Weights of a small transformer language model: 61.5M parameters, 4697 steps.
Each number is 50 + 12 x the weight over its row's rms, rounded and kept within 0 to 99. Layers, rows and columns count from 0. The size before them is the row's rms in percent of the matrix's.

# layer 5 attention value, 288x576, rms 0.0158, rows 51-95, columns 224-255
097:42 58 45 45 37 58 26 57 32 46 61 36 55 37 46 66 52 53 76 42 65 44 60 44 67 64 54 59 59 69 38 55
097:57 61 46 40 44 60 41 55 46 62 53 36 47 47 57 59 33 33 50 45 40 63 43 72 46 59 55 76 53 25 40 63
101:35 55 42 68 50 37 61 21 44 48 52 54 64 65 38 53 43 38 55 72 49 48 57 43 69 48 47 49 45 40 35 33
102:51 47 55 44 53 47 61 41 24 65 51 68 64 35 59 51 38 60 44 61 32 23 58 37 83 70 49 57 51 27 36 66
098:31 71 43 45 52 39 47 56 54 51 58 48 67 36 53 74 42 64 61 44 59 49 60 55 35 31 61 42 53 52 41 33
096:35 47 34 26 71 62 29 58 48 29 22 52 54 39 41 42 53 35 41 48 23 62 39 49 45 56 38 53 40 37 52 48
095:50 28 37 56 58 58 43 85 38 45 43 64 47 41 77 47 41 43 68 30 58 46 51 50 27 69 46 46 40 45 45 60
098:52 33 65 61 57 43 56 65 39 53 41 44 34 49 38 37 70 63 38 75 50 62 45 45 47 49 86 68 65 46 50 56
095:51 31 59 54 73 40 50 66 37 45 73 70 70 45 50 56 33 56 55 37 28 43 42 52 47 47 56 35 39 65 52 53
095:68 54 37 54 50 62 61 43 29 37 40 71 67 46 42 50 53 62 64 56 48 53 39 43 44 61 29 36 48 38 53 19
093:64 60 48 50 68 60 40 47 41 49 40 43 55 54 39 55 51 79 33 55 56 58 49 30 63 63 38 46 44 36 39 42
097:63 61 26 53 55 60 50 45 33 35 51 57 49 60 54 69 62 55 37 48 62 65 60 70 57 26 45 45 51 55 62 50
097:39 54 58 80 60 31 49 36 42 56 38 37 44 38 38 50 60 56 41 32 50 56 77 47 58 43 65 43 83 62 60 36
097:37 52 34 41 36 53 54 46 36 59 45 51 51 41 38 33 28 51 51 52 56 40 50 52 47 48 43 43 62 42 49 44
093:63 56 19 43 63 49 54 67 47 51 29 44 44 63 51 54 53 45 44 51 53 37 37 58 46 50 58 72 55 54 29 70
094:57 42 56 38 48 53 42 46 42 46 56 49 27 60 54 41 58 35 61 50 46 40 46 50 49 32 57 56 48 63 39 39
096:07 44 66 35 54 56 72 59 35 58 45 62 45 50 42 31 22 46 57 56 44 33 73 30 49 51 27 63 75 65 51 45
093:42 56 21 53 51 54 62 60 43 36 50 46 25 52 66 56 54 59 77 32 70 59 37 48 48 49 37 39 70 36 49 60
097:45 41 52 41 55 31 37 56 38 45 59 46 38 60 54 50 80 35 51 46 65 63 40 26 49 45 35 51 49 61 40 52
097:41 43 55 63 80 56 41 52 54 65 47 30 61 62 48 37 73 64 53 70 46 54 46 79 60 40 67 58 41 44 59 59
093:41 34 48 51 47 44 60 64 37 43 42 81 42 67 50 52 44 41 45 43 54 35 63 52 53 35 46 43 52 75 52 36
100:38 42 68 35 44 60 52 49 63 62 55 49 56 43 39 38 55 51 46 53 48 64 48 24 64 57 43 42 58 30 55 29
096:29 45 50 71 52 64 58 63 53 54 48 57 51 60 79 56 43 49 32 49 46 74 57 48 44 49 52 39 64 52 45 57
097:50 57 61 65 56 39 46 59 59 60 69 47 58 63 55 64 48 52 41 39 52 59 72 44 35 42 55 35 83 43 48 36
098:53 57 39 55 33 21 65 42 51 42 39 57 44 58 49 67 69 64 31 65 69 63 35 54 59 52 57 45 61 34 64 53
103:59 52 51 35 38 64 56 61 44 66 54 31 35 70 25 39 78 19 51 50 48 61 54 29 45 47 31 32 54 45 45 48
098:45 23 44 40 64 50 70 38 49 27 96 52 52 52 23 42 46 58 29 28 56 48 55 42 61 33 51 63 73 60 57 46
096:68 58 43 55 59 55 42 47 34 54 58 47 42 52 41 34 49 37 61 48 51 45 54 75 50 40 44 37 29 50 44 43
096:57 59 63 61 58 46 48 57 53 42 72 46 43 57 50 46 59 62 59 54 69 28 60 31 42 62 40 53 43 43 30 42
096:55 65 68 31 50 44 41 51 75 61 57 62 62 52 20 57 51 83 60 66 56 47 63 29 17 69 35 42 43 39 45 40
099:54 49 69 38 59 52 48 51 37 60 58 50 53 61 51 59 41 56 49 46 39 37 58 38 52 63 52 57 38 46 31 47
097:42 62 50 46 40 55 66 39 51 55 23 65 50 55 42 34 43 55 32 66 56 64 70 64 53 45 63 29 65 38 70 53
098:41 62 28 51 42 56 44 45 58 39 42 45 38 42 36 37 43 45 63 60 53 20 39 56 43 50 42 48 34 47 57 52
092:64 37 61 50 56 43 56 51 55 44 35 78 64 48 45 65 42 47 49 73 50 70 63 43 46 48 69 57 45 41 47 74
096:49 27 50 63 55 50 48 54 55 57 54 47 53 62 27 56 58 71 34 45 32 57 64 53 54 56 56 46 37 46 57 58
094:45 54 45 47 49 63 43 30 61 59 48 52 47 41 48 45 79 56 41 45 31 44 66 26 54 39 52 43 41 66 43 52
094:63 60 43 43 74 57 55 42 64 48 36 29 44 50 39 29 40 44 49 50 73 45 31 45 53 29 74 53 34 88 48 61
102:35 51 49 61 50 58 54 36 29 26 60 52 54 48 66 55 65 50 54 43 48 36 61 35 27 61 42 45 70 65 50 42
098:56 40 48 59 33 51 54 34 25 47 52 41 62 60 37 61 56 51 72 76 51 68 37 27 39 53 55 55 30 50 47 64
097:27 49 63 51 58 59 55 59 64 41 63 53 40 33 45 36 43 62 39 16 67 37 43 68 47 46 50 63 65 68 47 55
097:27 61 41 23 52 61 69 65 56 66 46 53 50 47 47 39 52 55 49 58 53 30 43 49 46 63 61 57 36 58 54 51
101:59 52 55 57 53 57 59 37 45 34 50 43 50 55 58 43 67 61 52 35 62 15 49 51 50 42 48 61 52 16 46 45
101:65 51 63 42 51 65 44 55 59 73 40 60 40 49 36 65 64 41 74 56 44 39 33 44 54 51 44 46 34 41 52 72
091:42 56 42 43 69 75 38 46 49 74 57 48 57 50 55 72 62 40 44 41 35 49 63 39 31 54 54 29 56 51 56 55
098:34 42 50 53 50 50 37 60 64 53 68 61 57 52 55 69 65 43 68 40 46 26 53 57 28 48 45 12 64 58 69 37
# layer 5 attention output (transposed), 576x576, rms 0.0204, rows 51-95,147-191, columns 224-255
096:55 76 57 37 49 53 57 65 25 53 55 46 47 60 49 33 36 56 62 40 61 54 38 37 46 50 58 45 59 45 48 64
096:36 63 53 46 57 40 42 60 59 52 66 52 55 34 41 55 53 59 59 61 42 52 35 48 45 54 29 56 53 62 49 41
096:64 53 39 58 64 39 74 56 51 40 59 36 53 49 55 83 52 45 52 64 44 54 52 49 64 38 39 60 57 62 37 64
092:55 54 41 54 49 37 47 51 47 41 86 63 28 44 70 34 57 55 31 64 40 45 32 59 86 35 32 48 54 63 40 45
097:61 48 39 44 53 43 43 45 43 53 55 53 34 40 31 56 39 66 20 56 54 66 76 37 55 31 60 59 46 23 46 34
094:63 61 66 45 75 55 72 30 46 43 57 80 70 62 45 60 65 31 53 48 35 48 62 62 41 73 44 53 68 37 52 57
092:40 48 67 68 38 62 76 45 70 34 57 65 40 54 50 43 37 60 43 61 45 74 46 60 49 75 42 37 45 42 31 61
098:66 69 49 53 49 54 44 53 54 41 61 52 49 62 36 71 67 46 52 56 59 51 53 48 53 45 55 48 68 51 28 52
097:29 56 46 43 69 68 63 40 59 73 44 43 42 60 64 49 42 54 37 50 35 56 42 46 47 63 52 46 42 54 65 78
099:55 60 63 61 55 58 28 31 59 64 54 50 41 49 29 49 44 38 33 44 63 57 49 47 70 59 47 53 53 43 64 70
092:52 62 46 56 55 44 42 39 43 57 45 70 31 68 49 46 51 55 51 64 50 72 44 54 44 31 49 62 44 59 48 43
092:40 20 52 52 54 38 59 55 45 51 70 61 58 42 54 59 59 41 61 53 41 31 63 74 47 59 38 29 66 57 57 52
093:58 44 42 37 60 28 42 59 53 50 51 51 26 47 54 40 47 30 50 61 43 36 52 48 56 44 52 49 43 26 45 31
093:71 53 40 39 42 43 42 31 64 72 49 33 30 65 58 43 36 32 57 62 60 57 44 36 54 53 43 61 40 46 79 49
092:38 52 51 63 51 51 52 32 42 67 37 49 45 61 62 62 49 54 50 32 66 42 51 61 60 39 26 43 42 63 40 46
096:28 37 60 47 38 51 52 42 65 57 42 60 64 80 48 54 38 61 72 45 60 40 44 52 29 59 40 55 49 47 57 43
096:39 33 53 53 30 54 45 52 58 47 53 71 30 66 35 47 43 41 48 67 57 35 36 35 67 49 47 58 45 43 50 38
093:53 33 29 57 40 50 39 61 46 39 55 57 74 55 46 72 44 67 40 68 52 61 46 36 53 57 53 49 22 57 43 65
095:33 65 33 54 42 59 67 39 62 64 46 60 36 55 54 54 49 24 44 61 51 66 44 51 52 49 46 56 55 71 53 60
095:53 45 54 33 64 29 62 57 42 46 47 56 50 27 49 40 44 59 49 64 60 47 40 61 29 67 54 65 47 29 53 39
091:50 48 55 52 42 50 53 48 54 58 47 44 70 44 40 45 65 46 54 67 41 55 46 44 43 89 61 35 67 53 44 55
101:57 40 74 37 73 69 48 56 57 41 54 49 46 38 40 35 57 37 45 42 59 55 47 52 56 34 63 39 52 42 30 51
098:53 44 62 36 37 35 58 57 67 51 37 70 38 75 59 55 66 44 47 67 46 41 57 56 46 58 58 68 40 67 50 33
096:45 55 45 51 57 32 43 54 44 46 49 54 49 58 62 49 41 32 33 62 52 17 37 35 25 44 76 49 45 74 37 46
096:50 32 47 48 43 50 50 65 43 47 67 50 47 35 50 59 48 53 47 26 58 42 29 54 38 34 59 36 50 52 64 44
102:40 39 32 48 50 33 57 64 43 77 47 50 55 30 59 38 36 63 50 52 56 56 64 49 68 45 46 67 50 51 56 90
097:54 58 20 61 37 51 43 47 49 61 44 37 52 49 69 48 41 47 17 57 56 41 40 50 63 37 56 44 45 55 43 47
099:73 43 44 40 33 57 77 33 55 76 67 31 54 32 47 38 43 51 31 37 50 55 70 68 51 79 57 56 58 62 39 72
096:60 51 46 48 45 58 53 63 32 46 63 38 59 44 57 52 56 38 51 50 59 51 57 50 41 23 53 52 53 41 41 36
093:44 46 64 49 48 44 58 77 31 41 33 59 58 43 70 64 63 57 44 63 62 48 40 43 53 15 41 46 46 35 65 47
092:57 46 42 38 56 52 54 60 49 61 46 42 67 68 35 45 64 23 53 57 53 61 69 61 36 53 50 61 63 60 63 64
092:50 55 32 64 25 52 47 38 43 47 46 45 34 50 44 57 52 48 67 57 44 49 29 48 71 47 39 56 62 51 56 57
093:38 29 49 48 50 35 66 44 47 35 58 29 57 64 44 71 42 44 48 25 49 41 65 45 35 47 46 43 57 42 81 39
090:61 33 65 39 48 64 30 47 50 20 61 40 39 42 49 41 56 39 48 63 73 37 53 43 24 46 33 34 52 54 47 31
095:64 66 31 61 73 50 42 46 46 47 47 58 40 22 37 66 33 56 32 37 23 49 44 49 56 30 56 62 41 60 51 33
098:44 45 33 57 41 42 69 32 70 57 74 79 52 51 62 74 40 32 49 59 51 66 48 49 54 46 67 63 67 57 47 41
093:36 40 62 58 57 56 30 52 44 52 44 25 47 29 49 39 50 52 58 30 61 50 56 58 58 64 59 31 92 52 43 39
098:54 63 53 48 43 52 59 42 45 44 46 48 57 70 60 70 55 88 44 75 66 42 36 46 46 59 55 66 55 44 70 61
098:59 49 45 34 54 52 59 70 38 37 60 20 66 50 54 62 65 70 50 60 38 50 37 43 50 72 68 58 48 46 56 59
099:38 40 61 45 48 26 48 32 79 40 54 43 66 62 36 42 31 43 46 41 52 38 40 52 56 71 68 63 63 46 70 52
097:67 82 63 51 54 50 44 60 48 49 48 46 36 43 50 64 60 51 41 72 56 45 69 36 44 38 61 24 49 54 44 42
096:48 53 34 39 55 51 58 29 61 71 32 35 59 40 58 41 50 76 57 41 25 61 47 50 48 50 67 46 46 75 56 49
100:59 50 50 69 46 72 30 64 47 56 42 52 57 57 21 28 53 55 26 50 50 64 50 69 49 86 45 49 61 43 60 58
090:43 50 51 31 60 58 50 21 78 58 32 65 53 53 55 44 71 46 43 54 53 57 43 44 74 46 65 58 33 47 47 50
093:44 55 46 34 48 39 69 51 48 57 27 43 46 43 55 47 49 63 59 54 51 52 44 56 50 51 38 66 52 65 42 47
095:61 45 41 67 30 24 41 83 75 55 62 73 49 58 54 49 49 48 65 70 46 51 39 48 53 31 51 59 37 24 72 58
096:38 43 64 61 60 64 57 37 54 29 22 43 38 62 51 50 42 53 60 55 59 41 71 49 63 51 47 48 52 83 70 38
101:53 50 45 44 59 48 44 65 54 30 52 20 42 73 60 45 48 48 53 69 37 35 54 47 59 49 45 73 53 53 51 62
106:73 44 51 41 58 56 52 43 52 34 72 58 54 36 57 36 35 21 67 72 50 53 57 54 46 41 40 67 45 82 36 63
098:63 84 50 48 61 49 65 36 53 44 69 56 40 35 49 57 51 53 34 78 54 58 55 48 61 44 75 65 57 45 27 45
102:55 70 50 41 71 52 49 41 52 26 38 64 69 75 43 62 33 47 63 40 44 32 41 41 61 18 42 51 49 71 48 43
098:43 63 48 56 33 57 61 37 40 55 50 43 49 70 48 39 42 62 59 60 49 50 46 33 40 52 37 39 56 49 43 46
097:55 60 65 62 35 60 42 42 44 50 45 45 68 41 61 60 64 49 53 37 21 37 53 44 27 34 63 45 53 61 43 41
092:26 66 42 41 67 44 43 65 62 58 55 43 69 71 41 38 51 34 38 68 52 46 58 68 35 55 86 42 47 62 68 54
097:54 50 60 56 53 43 50 27 60 51 69 40 65 46 54 42 56 52 29 38 47 62 59 33 55 69 46 69 47 42 38 66
091:51 44 57 52 45 44 53 51 42 69 59 43 44 30 42 52 60 46 62 62 59 46 46 45 43 63 58 46 52 43 28 53
100:41 31 64 61 45 45 55 55 51 56 42 42 76 53 46 66 73 43 34 41 47 43 53 39 38 43 42 25 54 51 36 43
101:64 34 71 30 32 20 54 45 58 54 43 69 21 42 42 40 54 54 35 79 64 46 32 61 44 39 49 39 46 27 49 51
101:68 68 71 43 73 29 44 54 37 61 35 57 42 45 52 32 36 54 49 43 52 68 49 43 47 55 43 39 44 38 66 56
097:36 41 34 55 62 48 42 30 50 53 64 39 48 51 47 52 65 67 51 52 55 50 61 58 62 40 48 41 50 51 40 45
097:65 24 50 49 53 46 33 44 72 64 39 45 48 49 65 63 30 56 28 36 59 41 33 40 33 73 72 35 35 56 67 53
096:54 32 53 40 29 45 41 27 54 26 38 60 53 50 51 53 38 60 42 62 69 66 42 25 53 72 30 46 49 44 68 34
097:40 45 65 67 56 45 48 56 45 32 56 62 46 39 47 64 56 65 38 68 45 30 43 42 42 36 30 76 23 50 35 46
098:62 62 37 37 48 44 60 56 57 46 66 62 52 64 56 80 27 64 46 50 57 38 41 35 40 61 66 69 63 54 59 56
103:66 47 56 56 55 45 38 61 53 41 38 77 60 33 58 59 38 52 43 71 60 51 53 47 33 58 38 40 64 22 53 44
097:45 67 50 67 49 58 61 28 47 46 37 59 48 47 40 44 62 44 48 41 44 50 33 65 45 50 53 54 42 32 31 51
100:48 46 55 56 44 52 68 21 43 57 53 40 33 34 36 53 29 34 24 60 52 34 37 77 56 28 59 59 43 19 47 68
097:64 40 63 35 79 34 45 48 63 40 44 64 53 67 59 35 39 55 44 51 31 44 31 46 26 61 55 67 66 54 33 58
096:47 58 49 44 51 39 57 53 48 43 41 62 41 48 46 63 68 28 66 54 58 23 22 51 51 45 72 50 22 64 47 63
100:57 47 34 68 60 60 57 74 48 67 52 65 42 38 42 49 48 32 51 46 68 60 44 58 30 49 57 50 56 53 40 36
103:39 59 36 40 57 51 70 57 53 64 66 62 63 32 60 42 32 70 55 49 38 65 55 45 45 48 39 51 49 56 41 57
099:69 52 36 62 40 64 47 53 53 50 44 43 48 31 57 35 46 44 42 62 49 63 53 38 47 52 48 51 74 49 27 43
096:59 48 20 41 53 61 58 53 41 66 50 41 63 55 36 59 47 67 44 45 46 48 59 39 36 74 53 58 52 59 40 42
097:77 54 68 51 54 37 47 38 37 51 73 55 48 40 41 28 67 49 38 61 56 71 41 54 56 47 70 49 50 65 54 47
098:37 53 30 65 41 43 57 35 40 51 36 50 49 26 84 54 56 43 55 68 59 72 40 46 71 54 55 44 63 70 60 61
097:43 58 32 49 43 48 43 42 24 45 16 50 64 59 27 35 79 30 61 54 46 57 67 48 45 54 65 48 67 61 65 37
102:50 41 53 31 50 67 50 62 27 20 52 54 31 76 52 37 56 49 65 65 48 46 32 35 58 64 43 60 41 72 59 46
103:53 57 53 41 49 51 53 59 42 81 38 50 64 64 53 46 51 54 44 42 46 50 40 72 40 61 67 57 68 49 63 53
097:41 44 33 57 80 58 36 46 33 40 79 46 31 45 71 60 50 74 52 58 50 57 50 49 46 44 34 53 51 27 56 53
101:56 70 38 45 70 42 36 46 34 36 57 47 53 22 56 45 39 50 30 56 49 43 31 66 59 38 59 56 46 52 50 38
098:78 26 41 52 48 50 51 42 62 56 48 57 57 88 57 62 34 64 62 76 55 44 35 56 59 61 51 89 52 50 50 53
098:25 57 41 61 41 35 41 33 62 55 77 55 46 66 55 43 51 68 54 56 43 65 49 53 53 70 51 57 67 33 55 31
100:50 67 46 52 41 46 64 79 40 69 36 40 54 59 65 81 48 69 56 82 41 43 27 33 57 36 46 49 43 40 50 46
095:73 57 53 64 56 61 66 58 35 42 67 36 51 27 51 72 35 54 55 20 62 49 55 42 55 67 65 37 60 56 60 64
095:49 55 55 36 50 45 47 28 55 33 32 41 76 58 54 56 40 46 65 38 35 44 54 42 54 34 59 44 71 41 37 39
100:59 48 54 64 61 28 44 25 38 43 28 50 34 67 47 39 57 43 38 53 49 55 51 43 39 44 39 57 37 34 49 44
101:63 49 54 65 50 50 64 43 53 57 41 53 34 39 45 64 46 67 45 33 28 74 48 44 38 47 67 35 44 48 42 69
103:47 44 60 50 57 60 28 51 34 67 46 57 39 64 51 26 54 50 43 53 51 60 80 54 44 55 54 52 58 32 44 49
095:36 69 51 47 41 33 40 30 54 53 33 58 61 66 64 36 49 59 56 56 60 66 52 51 30 39 61 66 28 43 49 37
097:54 33 42 50 54 59 73 33 54 45 35 47 44 35 59 37 51 38 54 67 43 59 57 52 78 51 84 64 56 57 39 62
# layer 5 attention query, 576x576, rms 0.0196, rows 192-218,288-313, columns 224-255
091:36 63 77 35 69 27 52 59 34 55 53 38 24 65 32 50 48 61 67 68 59 68 39 53 29 60 65 58 63 59 24 53
090:64 36 44 34 60 47 65 45 43 46 71 70 28 37 62 60 31 35 31 61 39 52 78 46 50 37 44 42 81 66 35 45
099:57 48 52 44 27 34 79 54 56 58 56 73 46 41 48 46 40 51 16 32 42 47 67 45 45 47 41 42 77 57 42 39
086:33 40 50 48 50 42 40 35 27 77 57 49 37 74 57 40 55 64 38 42 31 37 75 31 47 37 45 46 53 53 49 60
087:39 59 50 50 48 48 15 41 32 49 49 28 22 52 64 29 27 64 32 38 57 34 60 43 54 55 36 63 54 47 35 53
085:41 16 34 60 39 50 53 45 31 31 67 51 29 37 76 56 68 53 47 44 59 45 41 46 42 64 28 32 33 51 58 67
083:58 46 33 64 64 69 52 59 62 48 50 47 58 59 28 21 55 61 71 57 59 57 59 46 41 45 51 51 30 39 59 67
077:35 86 54 34 34 45 59 49 54 42 44 29 37 50 49 41 65 61 55 35 28 50 58 52 63 44 48 48 54 48 49 45
091:73 43 53 82 48 47 49 73 32 40 54 58 59 32 53 64 57 12 23 45 52 51 53 40 58 34 50 34 66 63 44 59
094:50 28 56 61 54 42 37 61 51 57 69 43 57 21 62 56 11 41 50 41 44 29 43 57 46 54 37 78 71 23 48 60
090:42 58 77 30 61 31 55 76 58 45 46 40 64 56 17 34 41 54 32 47 33 67 50 51 42 37 49 45 55 37 40 55
091:48 48 80 69 43 55 53 54 52 42 77 46 41 42 56 51 54 19 40 48 31 50 58 44 37 61 45 47 59 71 58 53
087:40 72 34 27 39 65 60 46 66 57 44 54 34 74 43 66 38 55 28 42 72 53 43 34 62 57 35 42 43 47 49 64
087:38 54 20 39 60 29 34 36 47 53 35 47 27 48 47 28 53 60 36 63 71 47 50 73 61 62 39 37 51 42 53 72
088:60 50 50 67 50 68 48 51 51 42 65 06 38 48 38 59 67 33 46 45 62 53 36 56 45 54 66 33 48 48 42 49
087:55 40 66 50 49 66 50 42 41 40 44 66 60 46 42 48 61 36 32 45 60 57 63 39 35 35 66 39 38 63 52 58
092:72 57 47 54 55 45 57 46 56 52 43 60 30 49 29 40 56 53 78 51 70 38 64 46 60 59 42 63 68 55 32 47
095:39 44 48 60 59 47 66 53 56 52 53 28 54 45 55 60 42 47 30 67 37 53 27 33 58 52 58 51 52 68 35 64
091:36 52 59 59 50 21 79 70 73 48 50 54 65 59 63 28 49 58 44 49 55 41 53 43 49 68 52 67 66 50 55 34
096:54 53 41 39 54 43 62 42 48 79 52 60 49 43 47 49 51 47 57 53 52 54 65 47 57 60 52 48 55 51 34 55
096:62 65 31 45 56 31 40 52 37 45 37 58 48 56 55 36 39 57 46 51 57 45 55 56 57 52 59 68 56 39 50 54
093:48 21 35 66 52 52 52 52 52 62 55 75 56 55 65 53 45 45 41 52 46 35 57 53 51 39 60 44 46 56 50 48
093:46 48 48 63 39 57 31 38 38 38 51 61 59 43 34 52 66 58 46 35 62 46 32 51 43 65 55 63 56 70 63 48
103:48 53 65 41 26 70 50 75 39 40 69 55 56 45 58 52 64 58 66 52 64 23 65 33 40 39 39 44 32 54 57 56
095:46 50 57 54 54 51 63 56 57 38 44 34 54 55 52 46 52 48 44 40 59 55 27 28 51 52 50 64 59 63 45 42
093:55 48 43 46 56 43 62 32 63 47 53 55 50 54 39 51 49 63 49 37 39 77 51 59 60 76 63 32 42 14 35 26
109:61 35 61 56 51 59 43 54 37 49 50 30 49 68 59 77 37 49 29 52 80 48 56 36 54 59 70 70 56 51 59 42
093:55 59 53 49 25 41 58 51 47 54 61 59 50 50 30 40 48 62 50 59 51 59 57 50 59 53 51 49 52 63 40 50
099:47 43 68 43 23 46 77 73 58 51 39 56 58 35 45 57 46 38 43 30 46 49 73 50 72 56 48 70 50 62 41 33
098:63 53 37 47 36 22 64 70 50 47 59 48 73 37 31 46 66 55 51 20 57 58 78 67 41 39 78 46 55 53 70 46
106:49 38 44 41 19 30 64 74 67 56 40 48 48 37 29 56 45 51 42 41 46 62 80 53 76 49 45 66 47 43 34 30
091:70 63 67 69 20 47 42 33 39 44 49 41 54 56 41 55 50 65 18 46 40 37 55 49 58 69 38 53 50 47 36 39
093:47 54 47 54 35 52 60 63 64 48 52 53 49 30 63 69 55 53 27 33 51 60 39 53 19 35 68 60 48 43 38 51
095:56 49 41 46 62 47 35 50 45 68 48 48 32 62 35 51 37 61 71 58 62 57 29 48 56 49 40 45 51 49 56 87
097:62 56 32 44 47 46 38 62 62 39 35 70 35 56 35 53 32 76 71 47 41 56 62 54 48 40 48 40 57 43 34 46
095:39 37 54 50 51 60 43 60 57 58 41 47 61 57 58 57 46 22 39 45 40 54 42 46 31 73 44 43 58 62 51 42
096:57 44 55 53 39 62 65 34 60 53 56 33 58 53 47 54 44 50 43 38 41 46 63 43 65 55 60 57 33 66 60 43
088:69 50 33 41 56 69 53 39 31 31 42 50 37 54 56 25 44 71 57 54 35 59 39 53 53 55 37 43 62 49 48 62
098:51 26 74 50 43 45 52 49 64 46 53 68 74 57 57 66 52 44 17 50 45 67 61 46 51 55 43 63 36 57 46 53
091:63 52 24 41 50 45 43 61 51 44 48 42 19 48 48 48 39 76 43 55 64 47 53 54 72 49 32 53 35 53 55 53
093:43 55 34 46 74 55 39 51 54 45 29 45 28 67 36 47 48 58 50 53 51 41 48 35 67 37 25 50 55 54 55 56
081:25 41 47 45 53 36 33 64 52 51 45 44 53 56 51 46 51 58 54 55 56 49 40 55 51 53 48 46 39 52 64 64
096:59 43 54 60 33 48 68 55 74 61 50 65 76 26 32 39 55 42 53 47 43 65 54 37 39 45 62 40 51 46 74 33
095:59 70 62 46 40 49 60 59 84 41 47 65 52 34 26 42 45 38 57 59 39 48 62 53 70 35 35 56 67 46 52 51
099:49 27 53 41 41 57 30 42 31 49 71 55 48 53 35 47 23 68 68 55 46 30 38 49 46 36 52 50 60 56 55 50
103:50 46 94 70 73 70 51 52 45 41 60 42 56 45 54 55 54 51 51 47 53 60 51 60 41 60 67 48 37 54 60 34
094:44 47 44 51 54 49 27 59 57 52 34 51 58 73 39 46 54 65 36 39 45 29 59 39 59 38 60 55 46 56 33 47
087:63 66 48 35 37 40 66 60 45 39 55 79 45 52 60 52 46 66 55 39 45 39 50 42 50 70 66 45 54 48 44 54
092:37 63 48 44 64 51 64 78 69 51 45 44 49 40 46 62 49 54 36 63 73 36 46 68 58 42 63 48 35 56 60 33
090:53 36 62 48 37 67 43 46 42 42 53 39 43 59 46 52 62 51 35 50 77 45 46 62 40 32 44 55 47 64 43 53
104:49 53 65 43 49 78 52 59 49 53 24 46 33 53 57 52 61 58 46 71 71 54 49 47 54 43 43 54 60 70 70 49
093:45 47 66 77 56 58 35 39 24 39 44 48 35 45 27 79 51 67 58 66 46 58 42 55 61 39 27 48 55 52 45 63
100:22 42 52 57 60 47 56 53 46 48 57 42 51 45 55 56 47 41 55 42 51 44 69 41 63 39 69 44 70 59 65 53
# layer 5 attention key, 288x576, rms 0.0184, rows 96-121, columns 224-255
087:56 34 41 47 46 42 62 47 60 39 75 46 56 57 60 39 54 57 10 57 54 26 54 38 57 45 49 54 49 72 72 37
083:46 25 64 49 57 50 58 57 47 57 63 45 31 41 59 66 51 45 45 73 35 40 54 57 45 50 56 41 44 40 52 40
085:49 43 61 52 60 66 57 78 36 48 73 66 52 42 50 52 47 43 70 54 62 46 57 35 21 55 43 56 64 57 46 22
094:42 41 83 62 43 41 47 60 46 61 66 52 36 49 68 45 71 42 50 74 33 61 45 49 64 45 70 57 69 54 47 19
090:56 41 53 50 39 63 74 62 49 54 54 58 30 61 77 58 44 36 40 42 43 69 65 50 38 41 46 47 59 57 66 36
092:44 47 49 56 47 63 39 64 56 33 57 51 54 51 26 54 45 46 49 48 45 57 36 68 58 66 40 40 29 58 62 37
095:46 72 29 40 39 43 60 42 61 52 38 61 57 45 51 45 35 49 43 28 58 56 41 53 58 55 37 37 37 30 44 49
101:28 63 40 67 49 52 44 63 49 79 47 49 69 67 46 42 27 42 57 61 63 46 50 44 53 65 56 60 53 33 61 35
102:56 45 47 61 59 40 45 42 47 54 44 42 50 46 37 68 45 49 34 35 67 54 60 57 56 59 63 60 59 71 62 34
096:64 38 47 41 45 50 36 48 50 41 49 44 57 71 55 67 43 48 34 53 53 70 56 39 52 47 55 50 46 44 59 53
102:42 74 47 71 61 42 67 51 36 53 45 34 42 44 65 65 50 36 58 49 45 57 44 39 48 74 38 51 54 27 46 55
098:48 30 64 72 43 53 50 73 36 38 53 64 42 40 53 59 45 36 61 52 52 45 58 62 51 47 51 61 60 67 47 40
107:44 61 55 59 64 53 66 34 48 65 48 47 41 75 23 41 40 36 68 38 46 42 25 49 50 55 47 29 49 34 51 40
098:35 68 37 48 43 63 65 51 31 71 49 68 59 69 31 42 55 50 56 43 49 45 42 41 40 61 52 32 44 33 44 40
112:53 22 55 50 61 49 41 50 52 17 68 52 38 43 54 58 70 46 52 61 47 48 57 53 60 44 67 45 34 65 57 48
113:36 32 57 58 40 78 42 50 51 50 58 34 55 35 72 67 48 31 56 72 52 56 64 49 48 52 61 62 51 63 56 26
102:54 57 62 50 76 28 49 27 54 65 44 30 52 43 32 71 44 56 35 24 51 36 59 52 65 34 62 53 34 53 76 33
105:54 62 45 34 57 42 58 55 61 52 60 59 63 55 70 45 49 38 55 44 42 53 45 52 51 62 67 50 53 40 27 44
100:35 50 48 60 48 43 32 49 47 40 34 55 39 44 51 51 67 29 53 69 49 35 60 46 42 37 40 68 42 43 62 27
110:66 62 66 45 47 47 38 67 46 53 47 61 43 59 60 44 34 54 53 57 32 22 53 49 49 53 49 42 69 50 36 31
101:49 79 42 41 39 46 66 48 58 73 45 44 61 42 50 35 52 35 59 52 68 37 41 57 60 67 45 25 57 24 46 50
096:32 51 66 45 41 48 18 50 37 30 60 63 57 49 33 53 46 45 55 48 47 50 50 53 44 46 58 48 34 46 50 41
096:50 62 57 64 69 68 53 38 33 53 56 61 23 41 59 52 70 55 54 71 38 39 63 64 41 62 49 51 40 71 60 53
096:39 35 43 50 71 52 50 43 38 38 38 41 55 50 33 53 43 57 40 53 35 38 50 49 40 61 59 64 39 67 51 52
106:59 52 50 65 41 50 36 48 51 38 52 52 36 71 52 53 64 56 37 63 49 40 47 63 33 34 62 60 39 79 59 42
100:69 60 40 53 47 59 32 57 43 48 73 42 55 55 48 43 40 40 59 37 48 53 42 66 57 22 36 47 69 44 38 55